{
  "n_layer": 18,
  "d_model": 192,
  "n_head": 3,
  "n_kv_head": 3,
  "head_dim": 64,
  "d_mlp": 768,
  "vocab_size": 7829,
  "activation": "squared_relu",
  "norm": "rmsnorm",
  "norm_place": "pre",
  "norm_eps": 1e-06,
  "positions": "rope",
  "rope_base": 1020.0,
  "rope_fraction": 0.5,
  "qk_norm": true,
  "attn_scale": 0.153,
  "bias": "none",
  "tie_embeddings": false,
  "parallel_block": false,
  "extras": ["some layers without attention", "local attention windows", "gated attention", "value embeddings", "hashed n-gram embeddings", "a smear gate", "an embedding shortcut", "learned residual scales", "skips across layers", "capped logits"],
  "init": "uniform",
  "init_std_qkv": 0.0303,
  "init_std_o": 0.0,
  "init_std_up": 0.0303,
  "init_std_down": 0.0,
  "optimizer": "adam_variant",
  "lr": 0.00255,
  "beta1": 0.9,
  "weight_decay": 0.075,
  "lr_head": 0.00494,
  "warmup_steps": 229,
  "schedule": "wsd",
  "decay_fraction": 0.299,
  "decay_shape": "sqrt",
  "final_lr_fraction": 0.0,
  "batch_tokens": 32768,
  "seq_len": 1024,
  "doc_mask": true,
  "train_tokens": 204900000,
  "steps": 6254,
  "dataset": "wikipedia_en"
}
Each number is 50 + 15 x the weight over its row's rms, rounded and kept within 0 to 99. Layers, rows and columns count from 0. The size before them is the row's rms in percent of the matrix's.

# o: layer 5 attention output (transposed), 192x192, rms 0.101, rows 115-127, columns 96-191
# v: layer 5 attention value, 192x192, rms 0.0905, rows 116-127, columns 96-191
# q: layer 5 attention query, 192x192, rms 0.102, rows 128-151, columns 96-191
# k: layer 5 attention key, 192x192, rms 0.102, rows 128-150, columns 96-191
o115 101:83 30 72 79 37 38 58 42 84 66 54 66 44 45 46 53 28 35 37 46 52 44 36 58 42 29 49 51 30 45 40 46 36 77 47 51 54 58 52 54 75 30 50 43 52 69 49 45 75 35 67 50 52 21 16 61 55 47 45 46 49 57 53 53 50 58 31 70 70 63 54 73 70 60 70 52 28 26 37 45 50 59 30 50 50 43 55 47 49 52 39 26 41 65 47 82
v116 093:20 57 62 55 56 64 27 18 52 45 48 38 34 74 52 25 41 53 41 64 99 47 44 45 45 81 39 68 28 20 46 44 64 41 56 56 36 43 67 65 42 57 51 60 52 49 52 31 19 27 46 51 57 51 40 41 50 48 68 57 53 34 45 59 56 59 62 66 69 49 49 65 30 65 52 56 50 27 41 46 61 36 27 56 57 88 62 60 42 52 28 48 59 35 57 35
o116 098:81 29 43 59 29 36 56 56 91 64 62 49 67 34 30 27 45 60 38 41 49 41 63 48 54 40 33 64 37 62 33 42 57 66 49 45 33 45 42 32 57 34 37 47 59 70 37 46 74 53 47 34 49 28 43 53 46 53 43 44 65 57 45 60 29 53 40 63 51 39 64 76 68 45 63 49 56 44 27 62 32 63 48 42 56 69 70 22 42 61 42 48 26 65 53 59
v117 111:45 26 58 55 52 55 44 68 52 65 64 68 66 64 54 59 57 44 45 73 31 72 84 47 44 57 34 43 51 54 65 40 46 52 51 28 67 44 53 47 60 45 49 78 37 31 23 62 61 55 63 45 38 38 22 73 80 52 40 59 59 66 44 26 48 64 26 64 54 60 42 28 55 59 40 52 49 56 48 55 49 21 67 56 60 58 64 54 43 25 43 72 71 46 40 42
o117 115:35 66 45 52 57 68 64 69 43 31 46 31 65 38 57 71 62 34 63 37 35 28 54 64 61 28 44 32 37 35 67 44 39 62 56 61 41 79 64 58 54 36 54 55 25 47 51 59 26 54 60 68 51 46 52 30 32 56 28 44 39 61 48 34 49 53 51 23 33 60 28 57 73 51 42 62 29 69 74 61 56 34 58 65 31 72 47 61 23 23 47 32 60 56 49 53
v118 087:48 60 55 83 60 58 47 39 68 68 57 58 57 65 55 50 42 47 60 67 53 50 51 49 27 64 37 09 48 50 56 64 36 34 56 65 39 50 27 64 59 64 49 52 37 58 38 51 45 50 67 34 57 65 47 37 26 61 45 56 81 55 45 50 72 58 32 39 37 44 44 21 41 46 53 85 69 40 59 39 54 29 65 62 31 49 24 65 19 26 49 54 69 65 78 37
o118 095:44 66 54 67 59 51 27 72 20 49 58 42 72 37 15 71 53 51 48 47 29 69 59 52 39 56 48 48 46 80 73 67 46 92 56 42 50 45 69 22 31 25 53 29 67 35 33 49 32 41 42 58 69 55 57 62 29 42 55 62 37 40 63 65 31 48 56 59 34 42 33 72 48 43 36 58 36 28 34 42 70 40 45 57 44 21 51 37 42 65 49 51 42 28 62 86
v119 107:44 46 45 60 58 50 36 28 58 47 26 64 47 67 47 20 63 36 57 47 45 70 63 47 38 55 72 45 20 41 32 66 25 62 64 30 34 67 38 55 56 58 45 58 46 51 29 55 56 46 61 41 39 38 33 41 63 57 53 44 58 50 61 87 61 75 75 46 67 56 47 63 48 48 75 29 30 54 10 63 43 53 58 50 68 77 83 31 44 42 45 35 58 58 39 47
o119 117:48 60 39 53 52 61 50 80 57 68 60 35 50 19 46 33 65 56 35 46 63 44 68 33 46 54 38 73 39 47 62 46 75 42 42 63 54 49 51 50 41 65 33 74 59 59 46 69 45 44 38 27 61 49 62 56 41 39 20 66 51 52 32 71 57 40 55 32 57 40 21 71 36 65 43 45 50 65 03 36 39 38 54 76 50 61 62 79 47 20 56 69 27 95 59 13
v120 114:49 20 46 16 71 51 45 74 38 44 66 78 60 49 39 37 28 55 37 29 44 67 35 71 36 32 41 52 60 60 62 45 28 80 54 38 66 68 46 48 56 51 33 37 61 49 74 67 56 66 65 61 50 35 57 61 68 55 38 39 33 69 44 33 52 39 33 49 65 27 50 42 61 44 34 43 45 67 57 59 37 68 66 39 58 24 52 31 45 20 62 41 67 30 30 59
o120 116:41 66 60 44 47 59 72 38 38 23 36 44 53 69 74 53 84 58 79 51 41 33 57 38 66 49 46 46 78 40 55 42 56 22 72 57 46 58 51 60 38 55 49 62 53 17 51 64 59 47 55 69 53 70 90 48 66 61 39 37 50 38 59 35 57 61 53 26 20 49 44 23 41 43 32 41 73 75 59 70 41 31 70 48 36 56 49 45 45 22 72 51 72 32 25 38
v121 103:45 45 54 52 44 42 81 68 37 35 67 35 63 35 54 69 58 54 46 31 49 34 36 62 46 35 49 65 69 55 95 29 53 42 52 39 51 52 32 53 70 14 49 41 52 54 68 36 67 53 44 52 27 24 57 53 43 47 40 56 45 60 32 19 30 13 53 48 43 55 66 66 68 49 39 30 78 68 78 37 38 65 54 56 22 48 30 54 49 29 71 53 49 51 37 52
o121 109:34 57 58 53 40 44 63 31 45 27 35 56 57 77 60 78 57 59 69 59 29 60 44 63 59 64 75 50 74 72 36 50 44 39 55 66 50 33 55 51 59 53 46 22 21 29 42 56 36 61 61 54 53 78 50 47 67 49 63 59 46 52 69 31 53 58 63 57 23 71 71 33 65 44 42 35 46 38 82 47 60 62 49 24 62 61 50 37 62 59 42 31 66 38 74 23
v122 095:58 29 46 44 62 64 51 81 30 42 72 60 61 47 38 54 34 72 52 37 52 45 62 57 42 33 37 59 70 62 80 44 35 48 44 31 84 47 54 59 33 38 27 18 78 80 26 46 48 57 63 61 43 25 49 71 82 23 40 64 51 71 50 43 37 29 39 62 46 55 56 43 64 59 42 37 59 43 59 57 55 54 38 42 41 20 41 36 65 44 69 60 55 41 31 66
o122 099:42 45 50 37 57 51 62 30 34 31 48 43 58 68 75 58 69 36 59 39 53 28 38 64 51 46 58 44 57 36 41 49 40 28 73 44 41 72 42 78 40 35 45 59 46 32 49 42 66 55 66 82 46 54 64 47 44 59 62 41 78 69 30 45 64 53 41 20 65 37 44 06 37 51 28 55 38 77 75 60 45 45 73 44 42 65 35 43 47 30 64 17 67 20 30 34
v123 115:42 44 29 33 35 46 47 75 39 69 59 36 59 72 77 56 41 30 55 72 22 61 67 35 53 26 36 56 61 76 63 44 58 41 44 47 62 47 29 50 85 58 59 57 44 66 25 75 47 49 63 46 30 06 31 40 74 57 49 61 56 64 53 29 63 49 54 45 56 51 48 30 71 08 40 69 73 55 28 59 31 52 52 61 48 65 41 24 43 44 66 44 67 44 71 45
o123 112:07 59 22 31 67 63 48 84 26 43 37 27 55 40 34 52 47 67 59 52 66 65 73 50 58 49 40 39 48 56 68 67 57 36 43 48 50 42 64 50 27 57 54 30 30 34 50 50 24 81 34 20 43 70 76 40 29 32 56 58 50 35 35 25 47 53 64 45 30 55 47 60 61 39 29 45 55 54 72 52 55 60 51 60 66 59 58 66 33 59 64 55 52 39 70 24
v124 091:40 59 44 32 25 36 79 54 52 67 65 39 54 63 61 79 65 22 21 61 55 48 49 31 68 43 57 47 71 54 63 29 59 51 28 36 59 29 56 34 67 45 49 87 16 29 44 43 45 39 29 50 36 44 34 71 42 60 65 52 31 41 28 44 12 63 38 73 67 55 59 48 34 59 42 52 46 51 63 37 49 41 58 58 51 71 49 60 49 27 25 82 48 36 44 36
o124 094:43 50 62 58 51 48 63 50 74 49 29 48 56 33 55 38 46 45 58 60 36 38 54 50 62 25 55 28 44 18 49 48 29 59 56 51 48 51 63 44 62 67 58 25 20 50 67 48 34 69 58 40 45 55 32 33 47 64 27 46 31 51 80 09 45 44 55 62 43 72 76 65 62 43 76 51 64 41 67 47 55 73 43 47 50 56 40 79 44 57 41 38 56 46 64 55
v125 102:51 20 60 49 35 34 55 83 33 23 58 42 34 36 59 24 43 65 51 35 30 54 31 70 31 42 55 28 68 56 35 39 36 60 54 50 70 57 55 53 36 49 51 45 67 43 87 31 43 81 29 39 69 60 70 45 32 34 49 54 41 44 68 78 45 26 19 53 42 58 53 55 21 64 33 46 40 48 60 59 48 56 69 31 43 40 21 57 67 69 43 50 35 47 42 61
o125 102:66 50 65 74 40 37 52 15 59 44 32 58 57 78 44 39 33 45 39 39 34 36 39 55 51 40 52 37 60 36 46 32 25 52 57 71 53 55 54 61 74 47 62 55 35 56 60 43 75 35 50 74 55 55 55 54 53 75 59 47 62 32 61 53 63 62 29 54 52 54 32 29 46 37 53 51 34 33 63 49 62 69 60 29 35 24 39 27 38 37 38 38 61 20 29 55
v126 099:51 45 64 51 62 43 59 15 64 52 49 63 36 48 63 44 29 15 62 47 51 42 47 44 69 50 70 29 26 31 41 48 25 58 76 29 38 59 44 53 61 83 38 59 56 46 29 54 36 44 44 40 69 59 49 60 83 49 53 49 68 49 63 87 67 63 24 41 60 58 38 65 54 53 59 53 35 31 19 55 57 52 58 41 75 68 86 72 45 16 29 23 68 38 65 33
o126 107:79 50 36 45 52 68 48 73 60 61 61 32 42 53 29 53 45 51 29 50 51 45 87 30 33 23 30 44 49 33 78 44 65 58 61 67 32 70 57 25 48 56 46 51 55 57 37 64 71 46 57 38 56 49 61 33 33 43 19 54 45 59 45 71 43 49 23 42 66 46 49 66 25 61 63 56 61 56 12 67 26 44 54 86 53 57 41 49 25 23 46 47 38 67 34 48
v127 100:50 36 33 18 28 40 13 88 32 44 39 37 41 57 45 68 34 56 40 52 36 72 66 53 31 28 51 55 62 76 48 42 72 76 22 50 68 48 57 47 48 47 49 23 54 38 63 68 51 61 39 62 50 04 46 47 42 48 59 36 20 43 38 66 58 35 63 56 62 33 44 31 64 35 40 60 55 57 60 62 40 66 28 50 49 28 39 14 66 77 66 26 42 32 58 55
o127 099:32 52 45 36 71 54 45 33 31 27 48 46 56 40 66 40 54 66 56 40 59 50 49 57 54 68 61 52 45 41 32 50 54 26 43 50 57 34 18 69 35 60 59 59 37 69 50 49 48 73 39 54 40 72 62 47 46 59 51 43 71 34 55 30 54 60 62 49 36 48 50 36 48 41 30 63 62 54 99 59 51 67 58 38 39 33 53 50 62 47 63 82 61 24 42 22
q128 090:62 37 50 63 29 61 53 42 45 55 79 29 38 74 60 60 64 49 65 81 45 40 60 36 47 48 67 75 64 31 61 52 61 30 47 59 41 50 45 99 56 72 38 52 51 46 41 53 59 34 65 32 30 76 33 62 93 54 68 84 51 45 35 61 47 48 39 56 40 40 38 53 41 40 49 42 49 38 34 54 61 68 10 49 34 51 36 71 41 53 61 49 42 48 46 58
k128 099:48 61 27 52 59 72 57 27 61 31 18 65 75 72 39 67 49 77 50 20 51 42 50 74 71 73 53 50 44 67 54 54 36 54 42 48 56 43 68 51 55 88 58 50 34 80 21 30 41 82 46 40 59 39 72 52 28 59 64 57 82 38 58 45 10 74 64 53 30 52 38 38 53 60 47 59 39 54 59 44 38 60 40 50 49 51 50 47 42 45 59 52 28 61 43 39
q129 109:54 46 39 57 63 21 52 30 65 67 30 52 30 55 13 46 58 58 50 70 43 45 62 37 43 41 81 80 44 48 56 52 55 33 63 18 30 57 80 42 49 39 52 73 51 57 37 46 57 56 43 30 59 65 56 31 71 79 99 45 46 45 51 63 50 61 46 48 45 47 51 42 24 41 62 40 71 70 39 51 54 19 43 56 69 51 58 56 51 46 31 46 41 37 52 44
k129 108:54 77 62 68 69 50 95 54 30 56 29 67 49 41 43 67 49 67 51 14 56 56 40 77 57 56 48 55 43 25 49 70 42 69 60 70 32 51 50 59 45 60 45 29 34 37 46 19 52 32 51 48 73 38 51 67 30 38 70 55 36 33 24 33 66 45 42 58 47 59 61 67 53 65 60 47 55 39 45 46 49 53 65 52 49 22 23 46 43 29 70 66 46 48 32 61
q130 114:57 68 51 55 58 40 38 47 66 78 64 72 41 26 45 50 55 44 54 74 20 63 56 47 23 44 77 51 35 72 47 58 35 36 76 55 57 51 52 32 28 34 48 52 61 50 57 31 53 60 44 39 33 45 49 53 48 37 83 36 67 29 39 77 34 41 56 48 32 41 31 43 40 64 46 37 53 61 38 60 31 65 63 33 47 81 59 54 70 58 44 46 34 52 41 51
k130 110:44 61 61 62 55 99 82 56 39 47 30 61 58 53 48 55 43 75 43 19 63 57 52 59 60 65 49 47 46 50 46 66 28 44 55 56 34 45 60 57 41 62 64 46 47 74 35 18 50 50 32 68 46 45 56 40 48 29 59 46 46 36 30 35 64 49 73 67 54 65 55 65 64 61 44 46 50 57 73 58 51 42 58 54 54 40 40 30 48 50 65 59 40 34 30 48
q131 111:37 83 65 51 65 39 55 62 32 27 60 26 35 47 55 65 44 55 83 36 38 60 64 62 59 51 46 39 85 43 51 54 66 48 39 52 41 67 41 86 64 82 22 28 54 41 29 69 71 71 80 59 73 15 81 65 35 52 62 75 70 61 55 35 54 48 52 62 61 63 74 58 32 46 35 62 63 34 28 41 73 22 44 50 47 51 45 47 37 49 57 43 64 32 26 51
k131 100:75 33 45 47 44 23 22 47 43 59 59 34 35 54 58 59 63 26 44 43 44 47 46 49 44 24 58 39 59 47 61 47 69 89 33 54 68 58 43 61 75 50 47 68 43 20 70 75 56 29 73 42 42 58 47 79 67 58 69 55 39 50 71 50 46 40 32 57 61 53 45 41 15 18 49 50 50 44 26 50 51 41 66 71 37 77 54 61 45 55 46 32 37 67 73 59
q132 122:29 54 49 55 38 54 50 65 25 32 35 49 47 59 69 23 69 51 58 19 66 43 52 54 68 67 41 56 43 53 42 43 54 60 17 31 35 50 36 63 58 54 57 25 41 62 34 54 59 39 33 72 61 32 38 25 23 48 24 50 40 62 66 41 61 42 67 30 57 77 62 73 47 58 62 49 42 39 52 35 59 38 55 48 45 32 29 43 51 52 61 64 60 61 31 66
k132 094:38 62 63 48 56 36 30 34 29 46 63 31 48 78 53 65 41 32 68 63 53 66 41 16 53 60 67 59 70 39 47 34 34 48 22 87 66 69 05 47 60 60 57 39 54 54 73 54 51 65 43 75 36 62 62 51 61 50 41 53 48 74 57 35 46 67 58 40 66 75 64 47 50 35 69 65 50 64 66 45 64 34 42 38 68 52 50 43 60 51 64 53 72 72 67 46
q133 103:56 60 44 17 20 41 41 45 65 20 62 50 46 30 53 24 48 43 46 57 62 37 65 34 74 67 46 43 48 65 36 33 33 67 46 50 59 52 52 55 32 45 45 46 30 44 57 43 60 54 78 71 10 66 39 55 22 52 41 31 65 28 56 42 48 31 47 28 54 32 29 57 74 51 73 50 47 46 71 34 54 48 50 24 39 18 27 36 69 61 58 66 38 46 53 41
k133 088:41 69 53 67 46 73 70 58 28 49 25 52 52 43 50 52 62 65 37 29 59 44 60 69 56 63 44 26 42 57 53 58 43 71 56 31 32 41 79 49 35 42 44 44 32 62 31 56 44 49 37 93 68 58 60 58 23 34 38 40 65 57 42 68 33 51 82 55 45 46 43 61 43 93 60 65 34 49 67 16 61 56 52 59 38 32 38 48 42 38 50 44 48 33 29 60
q134 115:60 43 43 39 51 30 55 33 89 62 70 34 47 59 54 84 72 48 47 56 35 33 75 33 43 60 61 70 38 64 44 48 21 66 55 40 49 34 87 40 44 61 61 68 46 30 62 48 45 63 36 38 18 78 60 40 38 40 70 37 49 31 58 50 32 53 43 46 47 19 04 56 59 55 37 56 60 38 63 45 48 63 65 63 53 63 32 47 58 83 47 70 32 44 47 33
k134 104:63 61 57 60 51 79 74 77 54 44 83 59 71 32 29 48 74 73 32 46 51 48 68 41 38 54 57 32 37 51 33 58 48 57 60 28 34 45 79 44 37 43 35 62 53 56 38 49 37 60 64 56 40 34 52 41 23 31 25 59 54 51 55 84 41 35 48 51 29 36 52 72 55 77 52 32 35 46 41 36 50 82 83 75 22 54 41 58 23 50 46 58 34 46 12 47
q135 101:54 49 61 55 55 85 56 61 53 36 31 40 52 49 58 23 47 64 55 19 55 14 28 64 56 47 30 26 56 35 64 29 70 43 59 41 28 68 10 60 58 24 34 51 38 65 44 58 44 52 37 66 50 55 61 56 45 82 32 67 62 53 69 13 76 48 52 58 44 67 50 47 49 48 70 39 37 64 62 53 52 27 28 48 40 67 47 73 70 19 43 27 57 47 63 41
k135 080:39 47 58 53 63 64 61 28 41 21 47 47 52 40 52 74 67 71 10 77 63 42 67 79 31 41 46 39 48 47 59 56 48 52 64 39 81 41 66 54 64 65 41 56 44 61 45 43 32 41 41 55 50 71 49 52 41 42 51 71 71 38 44 52 19 66 32 49 48 54 30 50 54 78 69 54 62 34 65 36 46 27 39 22 47 30 46 60 48 61 42 29 37 34 44 30
q136 119:40 54 48 64 58 38 48 63 30 74 25 47 46 20 61 47 48 29 35 41 50 47 30 49 36 55 44 34 36 50 59 64 43 57 35 27 44 51 48 60 43 38 62 42 56 39 34 54 42 37 54 65 61 35 43 46 45 46 72 42 26 60 54 74 46 34 55 48 66 57 79 41 37 56 25 59 29 62 46 37 63 53 69 57 70 73 35 62 16 61 65 49 60 53 49 72
k136 106:44 54 65 35 40 33 41 52 45 57 57 39 48 71 50 35 53 30 70 58 43 54 40 59 71 41 26 64 69 65 37 26 39 46 20 63 65 58 32 47 76 74 69 58 41 61 39 53 55 64 25 41 27 54 31 48 42 65 27 46 69 64 52 32 37 50 58 33 55 50 59 59 57 34 42 66 38 82 46 78 39 37 24 24 33 68 57 76 61 25 54 54 70 90 84 54
q137 107:53 80 48 50 83 49 51 53 43 67 36 50 41 29 43 56 59 25 48 47 48 32 19 86 56 34 33 52 55 39 43 52 57 69 29 31 49 57 41 59 71 40 40 37 37 29 49 68 59 52 36 39 53 49 50 47 43 52 81 27 35 66 50 70 56 34 49 61 71 65 70 45 31 32 43 36 50 71 18 43 51 09 52 53 61 46 62 65 17 36 67 36 27 43 52 47
k137 137:46 36 71 42 63 48 46 61 54 67 36 44 34 38 54 37 37 36 34 57 28 51 48 66 71 57 22 36 63 15 40 30 63 61 32 50 42 73 34 73 83 32 56 48 39 48 49 63 61 40 62 39 39 54 67 41 67 72 40 24 69 68 60 76 31 35 54 44 48 63 67 43 26 25 38 71 45 78 30 56 54 34 51 42 53 61 55 60 16 31 68 24 53 51 74 56
q138 124:63 49 46 42 45 45 50 42 56 32 78 63 57 59 41 70 58 59 48 52 42 28 55 60 38 22 53 50 47 49 46 64 45 63 69 47 65 25 39 26 34 63 52 69 80 66 56 35 37 63 53 54 55 70 42 68 50 42 53 61 71 30 83 44 42 57 42 32 41 41 21 76 44 40 71 37 60 38 57 72 26 43 57 44 23 57 59 40 58 46 39 31 68 54 44 25
k138 123:72 64 24 40 45 58 39 56 77 58 45 69 49 53 35 37 29 64 53 46 48 55 37 48 52 51 56 36 36 49 44 68 34 40 66 52 47 46 56 38 41 37 61 73 66 35 67 35 39 74 93 42 38 24 53 43 50 61 61 45 49 42 31 45 55 50 18 50 23 26 37 73 63 43 51 31 50 46 68 49 43 94 85 47 34 46 33 48 58 61 46 54 35 87 29 40
q139 095:64 68 24 54 62 46 33 64 71 36 71 47 64 61 31 57 67 64 71 68 59 28 67 36 49 43 32 58 37 68 68 58 41 58 30 54 41 45 50 61 31 41 34 53 71 52 17 58 53 57 32 67 35 22 76 62 02 27 48 73 44 58 64 47 47 69 54 67 64 34 27 63 30 62 30 55 74 32 46 45 43 34 45 61 50 39 37 60 46 46 55 67 44 32 38 34
k139 132:69 46 56 34 37 48 42 75 53 32 45 57 63 32 33 27 52 64 39 43 58 30 52 49 60 49 35 63 51 45 25 47 46 72 37 19 49 57 69 48 50 26 43 54 65 71 38 74 52 54 45 51 54 55 80 31 14 28 51 36 54 46 79 75 32 57 80 45 42 28 44 61 29 52 42 37 46 49 54 26 35 48 50 53 43 45 65 60 61 35 43 48 27 33 45 57
q140 109:47 42 76 85 28 45 67 20 18 48 51 54 37 43 71 36 38 40 48 27 52 76 31 64 53 46 61 45 46 23 37 50 55 52 83 49 35 47 42 38 69 46 57 35 26 40 69 55 32 43 65 44 50 77 39 45 87 72 48 45 59 31 48 72 53 60 32 24 32 68 66 47 63 69 64 53 37 68 59 71 39 29 63 25 36 54 41 33 60 58 40 46 66 68 47 65
k140 108:44 52 48 67 42 42 59 43 47 56 63 44 38 81 75 61 66 41 62 46 22 45 59 33 81 55 43 56 72 48 49 66 34 30 48 66 55 39 35 54 42 78 67 57 45 49 50 34 49 66 79 48 60 76 31 52 73 72 31 55 51 50 38 49 38 50 29 24 46 62 58 51 66 51 73 52 52 58 57 90 50 73 39 53 48 48 32 18 39 67 48 30 94 57 42 54
q141 078:71 47 42 28 51 42 62 39 54 42 24 33 43 49 51 30 47 14 44 48 38 22 44 71 75 26 49 58 67 06 34 45 40 39 62 36 56 51 50 49 78 43 47 52 43 46 64 55 49 54 59 13 15 40 60 34 82 78 71 46 51 49 50 68 60 39 29 50 39 65 58 52 60 25 74 27 49 79 55 73 37 40 59 53 63 66 66 43 64 58 52 16 53 45 60 34
k141 092:52 41 77 39 23 71 65 57 65 59 58 56 30 38 57 21 52 44 45 35 33 62 60 52 73 59 40 38 58 17 32 52 50 38 48 51 32 47 39 67 82 66 63 67 44 54 52 51 46 53 99 16 46 47 25 55 76 71 14 23 62 44 41 49 70 38 31 55 34 52 53 60 61 37 40 65 62 64 52 78 49 62 56 41 50 47 69 46 22 62 54 15 42 74 53 46
q142 084:49 48 69 59 26 33 90 57 29 50 79 45 51 38 72 55 31 44 52 33 30 66 33 34 43 58 59 43 60 53 61 44 62 28 71 59 58 41 55 33 54 85 53 46 28 60 40 43 40 42 80 35 72 80 48 52 71 51 42 48 45 36 48 42 39 45 46 24 29 69 84 35 39 46 52 61 33 52 46 30 61 70 44 33 46 50 31 44 53 64 53 50 91 52 63 77
k142 081:61 49 18 58 38 16 27 35 37 54 52 42 21 80 66 50 61 36 90 33 43 53 54 49 41 48 72 76 54 74 60 66 31 14 51 54 50 26 40 50 39 88 48 56 65 37 55 38 57 75 42 42 67 62 25 50 76 67 42 60 35 53 39 53 49 56 34 44 69 62 62 47 38 56 56 60 59 35 63 80 51 65 55 53 77 49 22 45 65 76 58 50 56 55 55 61
q143 089:37 42 60 50 48 63 46 47 70 73 21 48 40 59 45 76 46 39 37 55 63 47 44 65 24 62 44 54 48 30 43 40 63 68 45 48 56 68 61 56 31 35 40 53 51 65 83 34 50 66 37 57 35 59 45 54 53 57 56 31 63 37 51 46 34 32 74 62 38 29 42 65 58 47 55 31 34 41 53 39 50 72 39 56 39 47 58 56 61 64 36 64 16 41 39 27
k143 080:43 38 53 77 68 61 99 52 57 55 49 51 73 35 48 58 56 58 00 58 45 43 40 60 45 38 67 12 30 21 46 36 69 79 64 52 40 79 26 60 50 30 49 60 30 43 62 54 33 48 26 41 33 44 38 54 47 38 78 64 62 44 55 61 67 52 24 58 52 47 50 67 72 50 46 36 28 65 43 52 56 38 71 43 28 60 56 86 36 38 42 49 35 57 32 42
q144 104:70 65 44 35 48 60 29 68 45 65 53 25 56 66 62 43 57 44 68 65 47 26 55 15 63 63 29 38 91 39 57 42 50 34 45 95 61 50 29 41 64 58 49 48 61 48 33 51 54 39 40 54 23 60 71 60 67 51 45 62 62 62 59 39 47 37 42 45 46 65 42 59 56 41 42 68 56 37 52 52 68 56 23 40 49 38 46 53 46 52 55 50 42 50 63 41
k144 092:67 60 55 44 54 43 44 21 55 39 48 55 75 56 39 58 31 59 69 60 62 72 58 70 27 42 46 42 42 61 37 50 59 42 44 60 39 49 60 32 49 61 37 55 19 78 35 30 51 59 28 54 44 24 21 43 48 36 27 58 74 35 64 78 19 68 73 49 47 56 50 22 57 78 48 44 45 77 63 31 34 43 49 31 63 75 59 34 55 59 53 75 39 53 43 41
q145 110:28 57 74 36 40 56 33 44 25 57 73 18 64 77 60 54 49 40 50 49 65 51 54 35 55 51 63 55 47 47 62 40 58 62 28 61 44 49 59 87 80 52 59 57 66 60 42 68 60 39 36 33 60 74 56 56 54 57 42 64 40 45 36 08 54 53 21 41 73 25 52 47 65 28 26 54 48 43 29 80 66 52 43 63 44 61 38 61 19 31 50 58 37 41 49 54
k145 093:70 45 41 46 62 39 42 37 48 25 56 58 55 55 59 33 60 78 70 77 64 26 14 67 49 47 60 44 56 54 41 32 30 47 68 50 30 60 55 46 41 79 31 36 41 60 56 37 61 70 31 50 73 61 25 33 58 43 28 74 49 46 47 48 52 59 67 53 48 52 32 36 35 43 61 66 32 56 69 55 40 76 51 44 52 61 70 48 66 54 30 39 33 50 10 39
q146 104:53 23 64 52 49 13 48 35 48 24 43 48 32 52 70 68 78 50 34 57 13 57 53 82 49 30 60 69 69 34 48 55 71 68 53 59 39 51 71 73 29 35 29 61 59 47 32 44 46 64 65 29 58 57 26 76 74 61 84 65 62 57 78 46 42 62 48 59 57 47 48 48 33 34 45 60 62 46 46 42 59 22 28 34 56 50 27 48 24 41 41 36 57 56 45 45
k146 083:67 82 61 46 55 62 65 68 42 52 59 56 58 22 43 60 45 59 51 32 42 51 42 50 36 45 41 35 72 62 27 66 41 50 70 20 45 46 58 67 43 29 57 44 62 40 64 42 42 22 55 38 56 29 73 51 23 47 55 61 33 32 38 85 45 49 43 65 40 48 44 49 33 55 28 43 52 35 22 06 46 58 61 56 29 30 45 31 48 57 57 36 53 22 28 56
q147 102:50 56 24 56 44 55 74 74 59 47 35 52 51 51 39 11 60 49 51 35 68 28 64 55 77 49 22 38 46 52 62 39 46 45 54 37 60 46 35 24 53 78 63 47 42 59 39 47 52 46 38 52 54 43 35 19 25 56 05 38 46 68 44 45 72 35 61 53 56 84 61 75 69 49 58 39 41 55 69 28 48 39 39 47 51 08 28 68 52 43 58 38 36 77 35 49
k147 088:44 71 71 41 64 24 40 41 25 38 31 29 59 46 63 35 57 35 56 47 44 71 47 32 31 47 51 46 36 56 50 45 48 77 39 66 40 68 57 49 74 56 40 51 53 36 44 46 44 56 68 57 55 39 56 64 38 51 59 50 37 51 46 38 54 34 64 56 55 57 73 54 77 71 59 60 60 42 49 72 75 00 57 26 71 55 51 56 42 67 61 90 50 65 59 48
q148 109:63 52 18 31 36 66 50 41 56 75 48 57 52 51 48 35 58 41 58 58 44 38 48 24 33 51 52 55 27 63 25 55 37 45 60 31 66 39 64 22 62 27 65 59 41 47 71 48 46 40 33 82 26 56 41 28 34 42 39 52 48 21 57 62 80 33 63 45 45 56 13 52 84 74 63 45 37 60 64 51 43 60 66 53 41 53 67 39 66 68 48 70 08 73 35 50
k148 095:36 68 49 56 65 79 68 44 54 53 48 77 47 58 53 62 45 68 41 37 58 49 45 54 74 65 55 55 56 37 58 72 26 41 70 32 32 40 57 56 20 40 36 28 56 61 52 33 41 43 32 62 38 82 47 43 48 38 38 36 59 54 35 52 51 63 64 47 44 32 48 60 48 56 79 38 47 34 74 22 34 86 48 56 44 18 39 32 65 55 52 32 49 52 22 48
q149 130:50 47 45 44 36 41 49 23 63 65 53 58 60 37 45 68 37 49 41 74 49 61 46 47 35 35 44 61 34 36 39 63 23 42 73 65 70 43 77 27 39 46 66 67 66 45 99 41 36 57 61 32 28 52 33 68 76 56 59 39 60 29 49 68 29 48 37 39 43 38 43 49 84 43 51 56 60 49 52 81 37 64 64 38 39 67 49 41 57 83 38 43 32 60 44 48
k149 110:48 61 40 64 42 52 83 74 51 52 46 67 70 15 52 43 68 61 44 29 39 29 52 74 39 70 67 50 45 59 54 69 47 74 58 41 30 46 64 63 23 41 34 59 52 46 62 40 49 64 69 29 60 54 77 38 31 30 75 41 43 41 55 72 44 12 61 59 34 29 38 62 54 56 65 40 31 43 24 25 44 80 73 72 26 27 44 49 49 48 43 46 32 51 10 50
q150 127:49 53 67 35 53 33 58 60 30 60 69 44 62 31 43 64 55 45 49 80 39 57 42 59 41 30 58 35 50 59 51 52 50 56 52 43 34 58 57 46 47 35 57 56 65 35 57 61 35 49 57 19 75 51 43 54 47 53 67 45 43 66 65 48 20 56 35 36 40 51 93 57 57 21 20 69 54 59 51 52 45 53 39 60 31 81 49 44 17 50 46 65 63 47 49 70
k150 115:60 46 50 47 56 33 28 60 24 51 37 25 51 39 60 46 51 36 51 65 22 44 39 60 39 44 36 69 48 52 53 24 53 66 13 42 51 69 40 70 49 63 56 69 50 61 71 57 73 67 47 64 60 39 58 45 28 43 58 56 36 67 69 71 49 36 65 52 61 38 49 60 16 21 35 64 37 59 31 57 59 28 75 38 53 67 60 95 43 45 68 57 50 55 76 54
q151 131:57 24 24 31 25 46 20 56 64 46 27 55 41 70 58 58 34 61 49 39 43 42 64 34 35 51 44 50 43 66 41 73 37 50 74 47 74 33 63 32 40 50 71 68 62 62 80 34 48 41 61 79 28 52 55 33 59 41 53 58 73 34 57 43 53 50 43 47 35 43 03 50 65 62 59 57 47 41 82 50 40 44 70 47 53 45 35 34 66 82 40 37 41 59 58 33